python train.py --vocab_size=16384 --norm_place="pre" --rope_fraction=1.0 --tie_embeddings=true --lr=0.00339 --batch_tokens=131072 --steps=6626
Each number is 128 + 24 x the weight over its row's rms, rounded and kept within 0 to 255. Layers, rows and columns count from 0. Numbers have three digits each. The size before them is the row's rms in percent of the matrix's.

# up: layer 7 MLP up, 704x512, rms 0.166, rows 163-197, columns 384-511
# down: layer 7 MLP down (transposed), 704x512, rms 0.161, rows 163-197, columns 384-511
# gate: layer 7 MLP gate, 704x512, rms 0.153, rows 164-198, columns 384-511
up163 124:158142156159117099125182132107099095121142156101101117117117099083091110123116106110104163127096140126163108118157188124126171145109073109117096156126105152102128101127123136119148147123158088139123125142104132115108122150132141125141126129161155137171154100190119152142147136111158121116163137096168155122107147141123107139179122148127151169139129149115149106154122103164122117087156
down163 104:187174132123110093154161127106083116138145149115145130115123138088110146108132120117133119149094128115140118111106128142155137155154076110128112147165118172133070118126127144092085146148144145126111104141108120154138092156131132151122112142146135140102139118143123190097158155136092129095086184116110113175118133140161106117132072114160130136118120172155158131149131097137111112138137
gate164 094:138168156132102148113155152156121146118138150127166084143166129086157118094105111164129148145154123143100138100165110111147118111124112140152138124118095111147094137103154135110126151129084144182163119109116151119155124147092112128143099083132101109138124161140109165152129095125091143094119111135112143143103126135093142162144137120137138120139088146148094137110120140159086163128137
up164 096:143161147133125150137133133164120135107081149134147131187130117169110139146142132130116088133133179127136110121124127128123110154165125139071134145140139096124139154125154122130112124130117146153103118144116111169126117126116153096134108125145123129115109165101115177204140090127121089169182195088099091082122110102131141135126087105132138126157126156111091169125165150115149155114135
down164 095:132091159062103122113125121142135112137157122140152133045154118078138141084132157148159105156135128139141110147152118087131115129116121106155151159123142158128112118118048118128131145106168128151106096160135196100133130163131127140095192131190101169112124127109132110112085119125108138120124103149113091182138128139139121122121185144122068146140083124102138117126117114098086098107097
gate165 101:165146138117154159122135174110144119092166125145130105099152131119141089138153118142143135140121149166154140164090134156109157160163132144099151128085123118115172140179119126162099129095098190135140109131108115120108102153065131141121187128115160114139073138149148133162154165111065111144134141150144151132125121181135095168108154124121091161131117135123095114127134109148157122125104
up165 099:169162093152133114120109119141130165097097141136162152156122133123127160128071152093139097187133065089144112115106124149142084119097166112103081140121127106136139148106131156100112137070111103132122145110166111135136132145158119145161088117082118130112117124139097165087138122123111143102155127131097158104081165155130103102167124131153110115126127156106083096104146102164106114130107
down165 101:105103121133126136122153138085113169165176120096091141110171141104141121124097191136110110150128160153163089118121139124091169159139080137155125115139120137104162202127139085105141146125128143122101159119126130127126156104153132139137118119126162155147090138170114113115147117158142103116119109149089135143134090120113129151137148160155118131118127149096132072135190121139150119127116
gate166 102:189173148098118089132159159155095178122108150111145142141135114138137110128129109141132074088132088136110107134191080114084128115107128111107086112096139154118080175153155160148113125133140123102135108107144111121118120112103082089118128130124148114151136118104132104099134149111112122167154111107134101114093133116122146186142148114121144108132123115132098129149123160134098145128107
up166 100:167127157099096108137075170130103154156123120093131127142145113082085130102146122198145156142162128114121092113107086179084122102157124118124128081125121160131139119161146135124077127133137124157095133126148112157106117118113174122093129166085113099102096169052111130160103118097123145079109107113145128153169142140096121143110085144129128080148130111106132110187092112156123150094116
down166 099:137130096147158073136124135163144141145115133127161139172130120120107136092151114119095115149148122124120089146162117144117134137143101137146099102097128086122128163119093126144168109129118136111121133096101116170096117129141140129132114127095137121110109132139112169086106106116123172111125129142152171241117096145133140171138145139130129103102142110114126093145099133109116104140150
gate167 122:132135150085121101088136100150121139163112111146144195137127131135137131174110156130134079136093132108170124140138135156160121108146143150105126125143123125112140132110151129104097092122099115132124126111167146131089116141152180102108146067099113103155124120118123114125116111170095128100106101072128159135134087129069110155112107136176150121109102140125174120153079111067133161150098
up167 121:142138103110131104112144147149101128125123143175160183127139099138148128144118125145104125126098171129156134107118136144177102122177147159090106122115071132119129095080096146136123103172130139167112147186155105129112161110150181122114143126097104080084154133086108112124124079117100143114099143108136133129157123148126088104091098155135144114130136168127141145146077130097103153140131
down167 110:097122130105098104108118149155101136116119157118119138111111138155103112151110120125110131125115125103125126118104140184109111125104134130122127135156148155133122146143154151098102110134104140180103095168100147112111106112147151132148177090107146103088139140119156107139115123123133122118148131091108089089122142096121091155143135091161151097211096114126193109131101129131083123100080
gate168 102:121135121154056108080121125089149119124119137174155152151155158154139090109137148118114094136126155086182119170166136162114161106143113165129141143179159141128148163150123143127109154135131138123121127121153124132135124127130154128140150138107130114137145164110107055151127107118138135120116146124162145119139123111115136138145086096126159153133137090071139103160075161150125112096116
up168 099:126103169109120117112132135167133122106119140111122119138126158161147168135157169172157093164129102135152116121110119137116082128139149123081144076147147130153081137153140138122104119139139142172139158132139087153119111120147123132132095116164110153116123142111123105088113062135175117173144140122109169127104163109132142122116137108151156082090159103087166132119146176144146128123115
down168 102:098128164138131112118105134131138108118103116124110134091157125128158140105131145179148118141133154132104160134120124139116117140097117128128132118099135179137107129134092114141124138188147159159117105082115120148134140115095114068134092157170116113088132146083082089082149146147120113118127096121125133074164142116130146128096154146145121102102130118106136104128136128122192162160148
gate169 100:113130154175128141097121091154122114110082108092087133151147147111115121138097127156149149124118117134135100164162131118163159122107105185113141105130105151114130149146130161104176121133105119131159146128120130099155167133093122131123117130124126090139154047093172118113108154144114151140156104161154119131111131103153137155162123138114116170126149140133159128119128148124116127117095
up169 102:130124139142105180079135146126131145138149123094163119121089130163098159119116086118108121141157181119145145118113133155093135163130140146128096132097123135121101119144122064150164141112110115141139140100134102135093126157127132158131133143120155133102086110089118089125137132148114171170111112110145104139149142152117147153154128146178143173124135156062141111081100071144127094083148
down169 101:119132176123094125094109167156080139137143139079137120122111133125141113138137128115114124131110132140157136118101139170117067117173140141135133093108083123121113152119136129122150152130124136129142142123151145140096155156109123143106107133110085143135099138119129149114175158146100120148120108159130160178112117105116147154124068135135128152134114126096195119146160162105150159123127
gate170 106:105119152118133132138114133110132155160148118122137101115131130157085129086108133092124109115131118100110155147106143096088085122117125119101080109116101078140179136139098064093097141133118139126115120122093146108132124164124126118161110113134144102163107141162153089105151083149144086062151145143110115146089157141128110112139080145116111097118144087115145157160158140177125162120108
up170 095:154150165127174072113109130128067137151178135138158137119118096120160096154107131107119151107133140104125154124171148096171114124128140129148102138101118114134139159141137123137134155159130144123091119155116158182115152124145087116131103157137141146128132127092141123113127127166132115120112092109118108129096086108162125142190105118151081146126161095127144136186143072131119173148082
down170 098:157132110082133174087143101187152127145092159098085101119141173101118110130121112083126100126156139140146087120101096140116103119131106116149108150140136117124166105141105099109140133103138135156181095162121117102160120126129128116099105130140130098128137126117159157156178119116133084099151140144130117146097148134110106139118073096118115160141132124107162106136122138156125111123132
gate171 096:110120132120115146157150168117083169143132114150120133109114077108114103170113121117129114133110117149136123150108155120146109121146157135110134162135131121158140121126133122145095153140105140116135121149136179107120131124144111158112114147123092118140098114119136082112124132161152096135105129105113166162131089118084113117130137131123116171167145141145145121163125101133119175156106
up171 104:111127085115139116141109156140109123136092131149138145106143158126121111161144118095092094085131128184155135140138102113139130152152116103123146136108169078157130150140106146129089115141088058120142106118168091130139100111129142076134134134147126156156120153138098122145128121096077107148113127132156102157175166099120125116151121146092128138141125185101143141123134104144125139138143
down171 104:151111103125149150140117111108110140093154121155119089144138105148085145138111152163136089102130158163113175141120147143096122122105106153103136146135140117125100125139088135206135124154123126185121098120132085130135137171152108071115147130102133107151123122151137089113092170123131085122093108117103115147096129155181120083142147142076172140172125097095124135119064120087162125140141
gate172 100:123163135108172134121134094110127149119108160122104166109118093121162125101145135078105073115153141157082139152127136138154123121119125108109134113094136100140175149091148119104090109126152122175120128106124136159140138069159130140165125137090110114148149098134119143145135063135119157067116121147126114089128123119092156122115118151147160112154117139120119164126127105116094158163109
up172 103:153134147127165141152100157114116114130130125130109108097115147132133124121130095095116121120112124167128128126102127118189105086141118157086122082121167103140144147141152121160075161116139118161170106143106089139090140130095116138126132114124123102118162147130122095144100153085106157169082123119109108134138125129089132129129098145092177180171096149116127135148112130164078140176083
down172 106:139123157099152136146132136134141140119095142142147108135159142114182104085129158128163137094121149118136176132156148150106136117158070123115161128102147184081136110180102156164147066128130155078148138122132079108146120132137128113126133155143167148127137106152115119117112161095137153150099144143086134130111123096132130103129167127108186134127104098160138118138133107115123108139066
gate173 105:153126150197106185124151131140092134151128097133124155131153111101150156122099128125105165166158153133112111094146134162137109129159105089165159100128146110124136135139149097098113138101139092166134138103124104082148165131131096128150116165141132146122069139120133136107135094150167152112135141106105125108120096191115125140087143158102125158116131086122113121115133162118132101138116
up173 100:153129169144146160154172158145109174101150100165143117105152159088096146173131124145111144123121107096135116084107149147132152125101121136146150153117113158082133161127148154128148136117135122111125162123108129135128186172101108123126148153149190140145089131125142144134132112119116133080127140133146147125115121178081150098101118087117158100133090105089142105124130121085150135140164
down173 104:053130091162131154075151121110102110101119143153128128097136101089085137132118123109169176155104096114132105152102146129115095136113175109142132105116113162119085114128149154118105151089138159111172124154140120096120126146159132133167148080140128106116150122117110111105147109190161132118120131109102110100110114133140101125117128120144134141131162159144111118112136152120123119115111
gate174 097:113116123111155113153127146139148154155124090140170132118123097142094095148107120122108122143141084141096147110091092127126111126175119091142123138123150185119114145167129116120125084126148110120136137140088113167091128122124143184145122096131146145096139095126150137149142163143153106153104098134204134126101131129096111122092150104087159122133138129131136103121109144152117100122135
up174 101:117152141119178087146076112122141121065120094122100100182161060127119160149139112105146101154115149203100122098168123117144134132123137121080123126140110143123146158118135115124147131112134101170158122109133115146125179119181124127100143127102106094091127128117145079155121159126109148146045160112139110107122137104139158138097100121114117109107106133161112138129177145100106116146196
down174 102:133126112117120119140104124121136122095179133112136137129100156147137088190127159145125177122170135130135130142150145114119115143111116115114135143125130132136159135120125144129168121142160121125140177121130090115165119128113096148154112124096073122126126103143089078125126184129128127128141180159135120090111071136092101150136178140163119138119133127183159102078142104116075076097169
gate175 107:093132103135140170099146110128101115164131146143117133114122142146092115129125173142140113145126132138129153129113169151142129104180119123143150134158134165179149144180162120124133161127122148115140079116107193127150149130107153152142147096151147109139146096128112105100124178090156133100152124086150130141114143124169138121146120070170134134133149078138121150103148160096093120165130
up175 104:098113129154095114152121141126106121125122130155126145095150153145140102122153110080114138145156114126136117143116138160079160136092103141142131179120129145144109116126117113143119134061149123129148154127148156152123113111110165092110138072105173148153088173103113128144115113137117134137101113140097124163108136170148123108140092147096138104166160152136126123108111123097134112103103
down175 106:163128101129093130097157093091093133155101120129143144125119093142096120141106132135161106137119118149137085112143171082119151110133070126100124072124157157134141108125134152125134147171131142171132148116132122126116145161112140085133104074142123101132153117079170148110182152115113154138166112148119157118114147157095133153106148132129136124123132111112114147085124123107143121091119
gate176 106:146146127112125141199109137077124135106174135132110121095136178133143153107141135164133132143153120145138154146115165116136081119150129114084130096178101129129133129145131134126121146153154132147099150096101141161132165154145137116128162114104145109115151070173122091121141064087138101099116092180182124129153133159132114143129165110083143096118108154109115185154126149158087118119156
up176 099:095117151136103163118134128129162126115142143101121145129117134104159115166119139138118095136116100144163136155121130139178115133140099130124123155118112141094106101155139109116131101073157123121121124118149122120143061127122174152121136123148126149125124157120116112134141132126123108098132120192140083124129101105101137130147110126119154136150170103171078110063155125113122148123112
down176 102:178130151155155169111155135139066117110134132119092113115121069127153137136110115117127161132128141143151117129136102100149140123133097101115078124183175151144139140134090097129134124079115135185120139178142123106114084145135133117111122101103137099137116160199140116183155125146120118190150099133106141159097126139133123114107138116126152123119105082162141114109171122123155157145134
gate177 104:135188140161142122141105133140145147141125122123137137125116132136085096077140177095131118118143165119157123101097158144120096139142141128118131085112164144089159145145118139161115135125144151077131121168210077104116161111150153132135103160091147138132164123104153130122133128142144154155157170117112137111099107176128128123201110120118096146107159094106181131175108128145079140135087
up177 105:163160099133117091121137141108140158126178135137108114139140143150140151130143135178136138126165130147107144110119135160132172118141159187096127101124137118135149123142138151119116117143127123144134113070107156165149147101142145143139124108109137104116109107070115142164151107142137150127105150158117138103138128095143153120109106178127183119171131093116112108108120140193154145143100
down177 103:138130136120137143140178156120122128121103221160103132148125090118154111154168118138132149135134114120130153140110124134140159104110149120133131090148119106122153098130112151120137136157104159125130103108114070194119151119145111122112112148143162140156116139151092102118166073080141138099102151136129175144058107150093135101101133122135129117146153165164154128120093144170128132070146
gate178 098:139111140081127118122100134136156133136124111113160148109115103090097136126154118118093106109163104131153145088144129120102118131125146128114134086130113104157111115154142083148156179135116107121129145121159092169158176144150115122093102135139124118093176090142142093087137147161120152104134146113104069100117129181092161139135109101140142106137133097187136090151131097147105121108164
up178 100:105148128132146115124130134108064170090109160126088143105140122121111163139105127144110142126080126170146114121128105143122149074162061176146126106102134113079136124124139135135093099121124138168182160096089150171137122146131135114141142114141134180137111127077107156142124153129159098134143131144159142114135098125149103148148150132114124131172142151130119140136109144131156104090153
down178 102:155071117151139073146133123132113152189103153126154112121133137137117140128117152085138119161124139117111136096150115117115098133129117123137142130137180144119085134134160153144162128148173120142140109084160145115107104140126108100138148089118125153130098101110115096149123149147163141132085134131127178194121153155170152145112127160139109107157124147137161140084095155119154122154127
gate179 095:120112156122108117114121147155097143141115073090112127126120115080118150115163120124126148107101116139118119096089079099136137169156202110147089074118148121122127157112090150139092135153121175150120157111129098126113166144117133095138144172089129121138120162114136102134149152178136106173151122143133068159120155124155086116120148143153074160118158128121143135115088103164126187163150
up179 103:133132132092150153149179150133124184128134129136115094145133166137131119150142120179126143156169162097105126171147127130112140154169103146160149129144151180144130117122121097105121108178127176118119142103142108134122126159148147135130139080129213129131135105120130125140138095092142115112120121138114094088113173129127110106131128096149137129134110133126116131109160140142111139151155
down179 101:132104170161117110131119126116114120177093176153153128137133104097165091134148149105126125146135128136153139107127095119126120109116095139102138122116108107166132083150096113119157131067126166101110126143192116137147123084109157138121117108130128100121103136149112109125155174087124158163118119104136159136112151148085146098140102133164121131114182120158118121122133099138076108146168
gate180 125:113124182162147133119115122148105131117106135134153114101134119155171099087140119145138096119111095147153155124165141117176131080109126140150130167128161139103115118135119123124138109135124099139143143159182095115161135157112141126121135148116109144121121126156106114114111125144131090125135135122085118097124143128154144149116126118095130130090157153148149129129181112127152126122114
up180 129:147103125140148168113135159110127089125099152150174095138130093112140123129105173162143168130115123154134138140121153130125113113144155128126124106126158153133123138158130132154149116122119137126170132113141133148105108122157120135149133090102141147139110160128138128150140089133126076159104140102088118067139121132185110120101168141100122125137111097150144113101098127117133184134108
down180 101:119091113126137122097155137130130098107111141150115116113139103131136101086131108147111090109105159134104113121138173157134139128088140135106149089135143109157199111133091125186128123131137110133131117141133150121122148124144125134140152129091122145142141124088112068142141139144137125140134105132127141000098102127164133153119239125148117101111114131110126089155094145120121157150098
gate181 099:132125163105123141122129146119068124144111149149126139157143161114137138125116095151105078132173101144115143139130127095121140110125154124151166181130100112152123136094110148136069148120121140149081153123142170131127095111150146143131156161134126154123119117150101125153121124119081098113110131139104117117104089137178154111151152128084112107151141180136165103115095092117149099133135
up181 095:124113143117112132173173135123124169081118122141115134114146107190146113105088104125157144133160121186084144096153155140185167140104132158115149110137107140203156140115136143095125119101151129174089170126140152109132110124104094144136135123131112190150146114131134110161157160088139124128140095130086107142143166133136096123151154145096174170111154116125141173170133123128136119142193
down181 093:107096162106128094086124139139161136094155139077073118099147151105067146124113122090104198128137113152103118175123080142103089118100132123144162096146150113125136133139109134140135137096114141149099126107144095148136160155120134113136154139116109123162057132142123106144139092083141135070130127113123140198106096126154125109145155124126107165068119108143065076133133100081118132149133
gate182 099:142115161157132151095125145157161093142139093126133106134117110113142118133127107161123091111173136096130054122132131093167161146127107137123132115086140107114129124142192098153143137138120119154146097115152134114120069145131104159145131156130145076129129157137114113156169199103147109114064147155141123139075112116081121123141114133143160180140137183118136131110150106123094105087079
up182 100:143118137133070128123146167170147121130127131107132119122083136118107104149136158124087167109097149129125142141181098139126165110154140112157118167131102096111134160171153202138120093112140166152117136131093137153106122129115133117117114153119122148096118145105168138112137117099116144179128147123144111123092161113107148072102088145133123109115114142124100113114112130129129178122107
down182 101:130123115109119127078133153133123139149107086106119110171105114099104097099151094135153201157134132144182103150125100158103132110139172115117139115128148125108165149102138157151166123124109145180142152124136118094137117125134141173146112093091142091117153155128138103145125088143089127155131121124103137063079124130115169124138131163106110126099105131082106189153078140147137145173120
gate183 111:147131142092092149111094187150107126141104144159107125104120100103161191136141135089114123140113168165161107129124139103127134120143087156178140157115122110120093118086117148106135153150089109099108152169132108117111138162083096148111144145136163124170168136139118081151109146127137110138104140134111159077095147110145147121112163121124125124143133113113132111159158142144137111126139
up183 100:143139127156115155118140140179138066154201132089124140156127180150094147094108121184091157138101151128152119147155142120099158116116131144170151078126120127164089101150126146120132085163164102141114116099123122093142139166146096138146150131124119105134083122120134128088085152120193168101137137149120158119120116109161105089151148131090094127127144153141137113101106140116112109108124
down183 104:127110131118097142108143148146128064136126144161140135141113113123137171147145131127133129127124180096153164093121126136109137114154082115148147145141114130104152126101116123125094102105112121142084176136133155103125105102123131084100099117176112115151119183115102100102145135124173110132145119137177140109070177174126145114141143133125156114173102139137128129095159135153109172127125
gate184 095:108143124124142117177103123132137159140099098136119122152102142146116150136136143116136133086098131124117101145101135122186156134111102122139105155134139149139094107119105154131091115153145118121091125066157154100103107099136114161091124117113116140147157167087167114184135125137130161142148132150151131076132143085115139144091159144149109143114135166155145128101145130094133107142117
up184 095:132136102131114128174123149120126172114142119144134112125149131129150162146135188160132117110166179105135111187100140079147173132111127088108130116157085095148135115126102102116103099105119134159091152092138137124136104125089121137085095156126121135149138125110131167138121132158124130159164123124122100136129166115120114158132114097127074119120108130165117141113125157109131119112099
down184 098:125125090128138128129125136132135115135075101126124161124131138147119174120072101138120135166129144124132137142106193111139132144121121139131103103127070114085122109122108176158102108124156111092057165141138117177128094118151048137162097112156110111150142050137144145149172056109109162104124111132107136106097067101137131153114126083079117147118123168153130130105130146118160120127151
gate185 105:092089120081113140134126122185118126094114151122155135138101125122124121125140147145142125121106139136143114118148136131133129124095151147115138127073094124116038117103117106122142128132116078137096120093108141130117092096071071099130173115123125122101128132122111126112144127181130169139138147123149071108104133127142065230151147114103129124095158102176125141110122098149155166119125
up185 103:093141112207133170141080107134159143167122136108121137130124083127138095111119163114124127139161167126138155108143143108168159111133109136135075123134144092156143113144123116104111150080124154132139116133134173168134105140164107123155114151110120118151155099133147132125143137111165112145139121103155125115143106168095089036090101118160120138099123100081161132141108111115126112111158
down185 091:155155123114094126105118106158125161133126120101118126116140148125149148159091139157119002103127144108142123165068155119138122083109110149149125116130129134123231111120133131149170131111138173126141094110140147112109145152100173130121114161100112167104104149147124122123125164122137145126147157124123099164141142104108142152155037121127119086142154112131116157107176120153151110147135
gate186 104:153134169135121073131139153101083144118172126063076128127095108104179108151123138133184144151138125103134160162144115119064115164095124132169098091095165131144086126126097104130151111130129124077159134141173098137107125149126155118150126122151124131121113132140088113101135122117132125123152099117115122147147151157140163108169123118157156113131097155100114115116102126133123149127099
up186 098:120110120118150147114135174121177153103135099126142162121177138121119124158145126134115129137106096145131099148095166125105108136140118183123106128121176088141158151128117115101069130125096135126127103134156123158112107116071147123110144125151171178099161160143108160126140149130152108148124185125132156111138121158125123115076135112086135129095105106123117133129129127080136143155170
down186 105:133088094109163181141145153148110161097107147125116120116095118103085119132135131113125117090119073118111095117095092151070162126104155148155120105127153133095143076181138149162095130146124108149102112115090088112075155103162067128145120119143153105120123142152104110123149168127153174152138159138090084130129157130122159110143204104111138175096153117110171153139139140063118102108134
gate187 110:131142146114137093162125138150185175114182126134130123117132132125127113159127087166139125093177104150117164133080126144124133118117068126103164139148123142104105162087093085115072108161129123130094135119118133081137157128130133135151094118139099113175159149138137156111128152089126115135145153150146104093172159125145121184130120109131158117083135130130141119086136122075135144143139
up187 107:101124183118130136123113131136145103124105099128130105150157145136113101150128147098141114155101130079123124095167129142167163150130166142131134106105166134131104145127157111127135178126149129108166122106154156112098091127147132141133139121108126161125084088119154119166141144120171149115133095125099136127128138094123153177132159138154126120155150139128104182125115168165138124107171
down187 102:143111134102112178148125141122142084139128124098144122124127137162108127118112149150158091115090128149147146147158076139093174149125192139109154112105117130143142054109122133120151136118149114137107122130125160107139140112074151114100136131156133109112096112134118091129118151136132133111145133087175167180130112134134121152127160115121122091125117131123092106172161099142138145130159
gate188 095:131168073123119120148112116118095093090114164087103130127141092129138126076156099109083136130147128117124177123096132125084119132153126151121103124142086180098118145090128129128149133137142117099139171133108151085140125115109137111097112141138165102149136130131131140115113104116135116061111148131133121133121115129130163149150102083132137122084111115071174145138135116129142141115133
up188 094:143115114108159142135147109093112127112086138134135139125125107090109116109116128171134172124135152140095166093094147143137132158172146105102111148130102135106122074124134137151147114173144096163144106126079126142147155128135160140160166106127112165130165069162068128101093159118157104108111124126084109147136124096134130122127123131153162092116082116112160126112175146133161123144124
down188 098:150105086142117155129169102097149134118147147111121117168139139113096114130107113126117135138130121097101116105111157093117095138137126138149120113146147157105126109126116115115145096113099092161140127121146165157154128117116095110140143133117126115160122136106146133135122123126125182093130091099111151098127103121134147121128148131134149159101147109137131114118158125136146117141101
gate189 097:110096134149117102118137158126127134113119167145127141135138183116150096136152113136089148127136118119126165189118164128129154160143158069116077144177121154121127121119120129136143155071140131074153119134121124081144133082163140105140126144095113141097144140138166148134146151122136175109116105128125126119125123123152126119134149104155104141153119139086153101143098133119100137145146
up189 098:140104126115089135148102149116177151134102143121145154147134111152103142139116143131141103126135154135127138109097115116117125133123152112126122099102147129113141124098124131156154130155149131160066089154140128147120142153118152153139115080098083081148156121153132118113149150113156134175139115111116135123145133134123117139102127114115139134106136090100092153158111151133107126112151
down189 099:133138145129149126155145147129108125112162116146127134095182141146156156130125116123116122145114107109126114094147083166094116158167157133135169142156124117116124150132147142095157128116109085149112107138130122124105110157134168094081135099130121121147163112153102145151134166145095143137158127147126109093164206098135113114149151162131143156131103143105124130106130156151109146176126
gate190 100:142140114169156114129081109166099152107126124136121131117134106118093099157149151108124109076124148131099145131152137170119142136105136103156134126115144136147138185112135095146136133115154180127107155161138097130122105138145110153124138138102103118129181104090132153147105095145127110099131099154124111149124155090107125135147095125116128101110135120131114106145155142146116158115124
up190 108:131141109101141124109131113137128121077073155109101132076088150162119160132132120075132125125139150116119119125134134134150082094113132133181125119090118138153127126125139135165127091120137135117185114147110113108150089161112116138118097146124148089117141127161117122113122131121105132150145106144116101106107071123121101111127129161187121117077137152101172143080164107138110145138155
down190 110:106115168147165140109115106092121131137109142143109104108128142161147131144113158185145160125109107155103156123141129157125136168143128122150087119111113124062123066169106154141114156170133109117141125145098117093114113142104118128098105120152147152113139122112137171179116123124145121150155103092111107125129136103134132130172238149137175113099108128115159135095166136144133113147131
gate191 108:148158122104147073141109156151083124086061150131103121112157109123118147118123111155111133143161087101140110128157109107113097124131111123172134143149146105127133130136127146134143133142119160153143068145101153072102128116133176146137158101082106154078084103103149127098168135171115140108111114098117120118171135086142132169136143154130154090125128097110121121149124157196127144132094
up191 104:149130113163144109128101152086091100112138140088154123122149130126160102068162141111153110104136126121117107148130164193168143103113126128169152116135152115165109129109125135106134130111139112098082096112088134127184075154137134097140142141115113110096112076127127119134128150142102127135095130108124127069130142123115156166131138096161135074124126175085159127148116122157121196105104
down191 103:129098161139143157118107142154158144114126175129111165126115128152122153140128156105121154147133167112130111092158157115187119099164102156142145119144153119121132114166156082070111095144129109124117168122165093148139141117130105100126114134121119160110138136143147104110135132104116114134170107095178142198117120129149097098145094119085159125141140140156130154144169118116174167119145
gate192 110:123120131093108167146146106161122114170127108109144130107160136111152080103147107088147104147141128102131144141161121118076130123134108109083174065101147154109116106092138101148091122093110165106130121088143119109137123150167143112131103133076121101140119112147094096118098121108135103133153139145085066127094123140164126136134137130097109131092103125156145114136116100114137137126124
up192 111:189154096078144157144122118114136116142138179127150116132168185156090078110107099109127118141122119127160136100120132102147109131116127129104136101106107087110154102111147116166100142116133154097142121128159140125166147106157154127154110146103139167151149166166133131097138133077126132124090170150092103117132115115126120153137105112087132086061047127121130152148149127107118144127105
down192 104:119112114121164125190103176136106119118128142134143107101138171117123142113134146114122137162072129116111123147152077122091113167108141127107128085146136150137072144093162139103092118087097113122096141141100167077195145161183105146130082141146086115125133133151143133138145172122163119114194111110129109175122087143130127105113149140130122155114101143147153122108126149113116092134093
gate193 094:134131158156084148136143134116113093163151152130159130129108113139133155104109133111119145122132145111132156141102118088145128134115116137146134151143111138114137153122086120099136141135113130155148133122134110134163152132138116138138103096101140121082151137121143125142147100118139110154121100157127130143147163097101119144173123142136103127103139080110120135101133106094090102181134
up193 094:157188113119168075088172137109149126143108140121122150158154139107109122127107084144158137098136138075175150130150083176128135186117129116157164160096148153140118108142126135104116117113133114113129121106106121133131108124094141117112162139126091118132137109151115144086139120097144113091104167091130149123134107155103126149135105132102141090132100128187140175151130135131131108125122
down193 096:132116097139102096132181113134138145105144161118136127101167100151149083127153137203144161159108113138178099121140127138115088101151157080120134111157131143070168111130126115145121123160092144122121136166103071108163135146129108119169147172057135116140118133138167132149134142150141154142161121125158095063139150127165173142146118135086112165131126153143124112156124131141073123149140
gate194 102:137103114129100143110080124099150133115153103152161141109152125153147163103108143078091124092119120111132124117103105111130176159139149127187165140119194149142174186113132090109095094151109096149157112123153140120118165165093103098124131152161121166153158173160106092108141115146115125100149138121166140138099155127126145100083106158108120149066146154148138088157130125085134085133110
up194 101:157136111115138133124146134071169139167148167114109137121125152163117134094085111128118124152154142173125152128122114125108122108150111118133089114133152135159091108094115136141120134086116145129161139113114152134096116100130114098108144128171107077117141167160108185087126117120120111105114120102089135128127122121129119091160150133145142135151115119133144151136128125117116159129097
down194 108:176110153125115122133153102102173149124113140139138144130140154074154177135109128136157140122153114137133110107104119152125099163144128150162132092142136155161143065144121121127188083147117111144133107139133148162147093125093128114088170125108183136107168155117101172111107096178150125109160103117123083124151134140107121129134165155095090167144147161146103118084116141139121123148086
gate195 103:110167126136136138115128119103117082107132114183170113162152117121118159161141135167128146091128153122171127133155145169184153168134092167151128171106088176119137137110068147128059169168117176186156146123141155112092093096134138111137097108137134174110113135147163127116120137132137081125180134136124174098150117152119150136111136098153086134124106128110141116115134165168093113137102
up195 102:080145134098129139115132124135095119110137101148177144114124119119098102115075133133110128133114128121184157120175179184150113106144171084130104150146089125100100124180130157125092122128105111130141124085174120120131125140130106130124112101136177117182122119169156138109100139115123126106120139078103106121158121140143143118116157135144117136135106136085125136130129113126164148080150
down195 107:123137139099091142136155117118134114111143109115158101167126150153101118154131129083139171109141141164219168133140142112130146162158108122126159126096122091121121069174128126163142151140132134109144126141142105141145095100111096107114141119132147099108110112178130072109135127114115076126140113109093113113129172183120134079110133166118130156125110133102090094112135160116138144144107
gate196 099:147087179120126124104170101165136082128149149161124149141174157103159141153163097156115123080116143142072103135088124124108072121139139120120174129167102160099160104141137137136089102168162148086107175127142094092162152147128061118136140104162100156117137146102103161119114103141117143147144149083154161086088069097117129105114140133140107120148136183138106122123105103114127119112134
up196 101:130152136116146130101083155148120146066105126115106126140162078135131116123133123111117114096108113137171144153161087138145109089108149101082132124155117138108157126123160126097093096111094144093153175092128112123133077129099142138128095122131169152144103204135131128139083139143129126138117153142111079097130106164105106137126093136146147116162105162087123139126162132157195131119150
down196 100:131161156112117102122090137100111124106130099092114108126146088147148136098164117123122131133116152106108153124168081106118090174137135098143098158151105145069200154135191126147159133134118151118115136109088104128119108179093128110138112115131107119122129133130125151144078109148135106129132167106114113141124133129133110097086091152075170102133131131132127133136129125147121149143126
gate197 100:095122128133112144143128161127121137080121139063136107128085166168122124097127103152067139115111071130160114106133130130166206141110150121110090158119141109129171134123138176085142144150138179111134130109136121147139119103129148160091087169119129146098130149149080126087107122110150111130115150125138113116123184160158102119162159161127133129119130164163138102177073107101110127163100
up197 098:132089108074125109128137150145098126152128107083114132123135123112126058158138093096105151104157111125093123110110157133126106175131113109127136133084161139143126135132156118124144163156116157137133104156108130076127120148133127138115170136145124148106096107128094123216094078153100108137146106139151140150129108116129117111171152137176121132135156091138105169134152142152119118090145
down197 098:157139136130157124139114137167138120160104167135125110173159067137088133130098116101170171163144132118130156088166116102133098130117145099079131131128128142117119121106130156099117135162136075138085151150117111113120099112105135105149063139121120118125118126130122094128102135159140171153087132083124113126102133133114144103112125154121152127089185146146141152135117159132088114155140
gate198 101:120117125127160124117160140150119146141169148152084078099177156174148155086173139083127141147173167136098131149124102152154116171159151138134124190137157089127101142113170171172124094107141121134141131141107136139158102145101110107108124085125139120081115118124155102134180176181112109092139134132133157107160194146171089130118134156140106142123110094158171110085125098153115154101122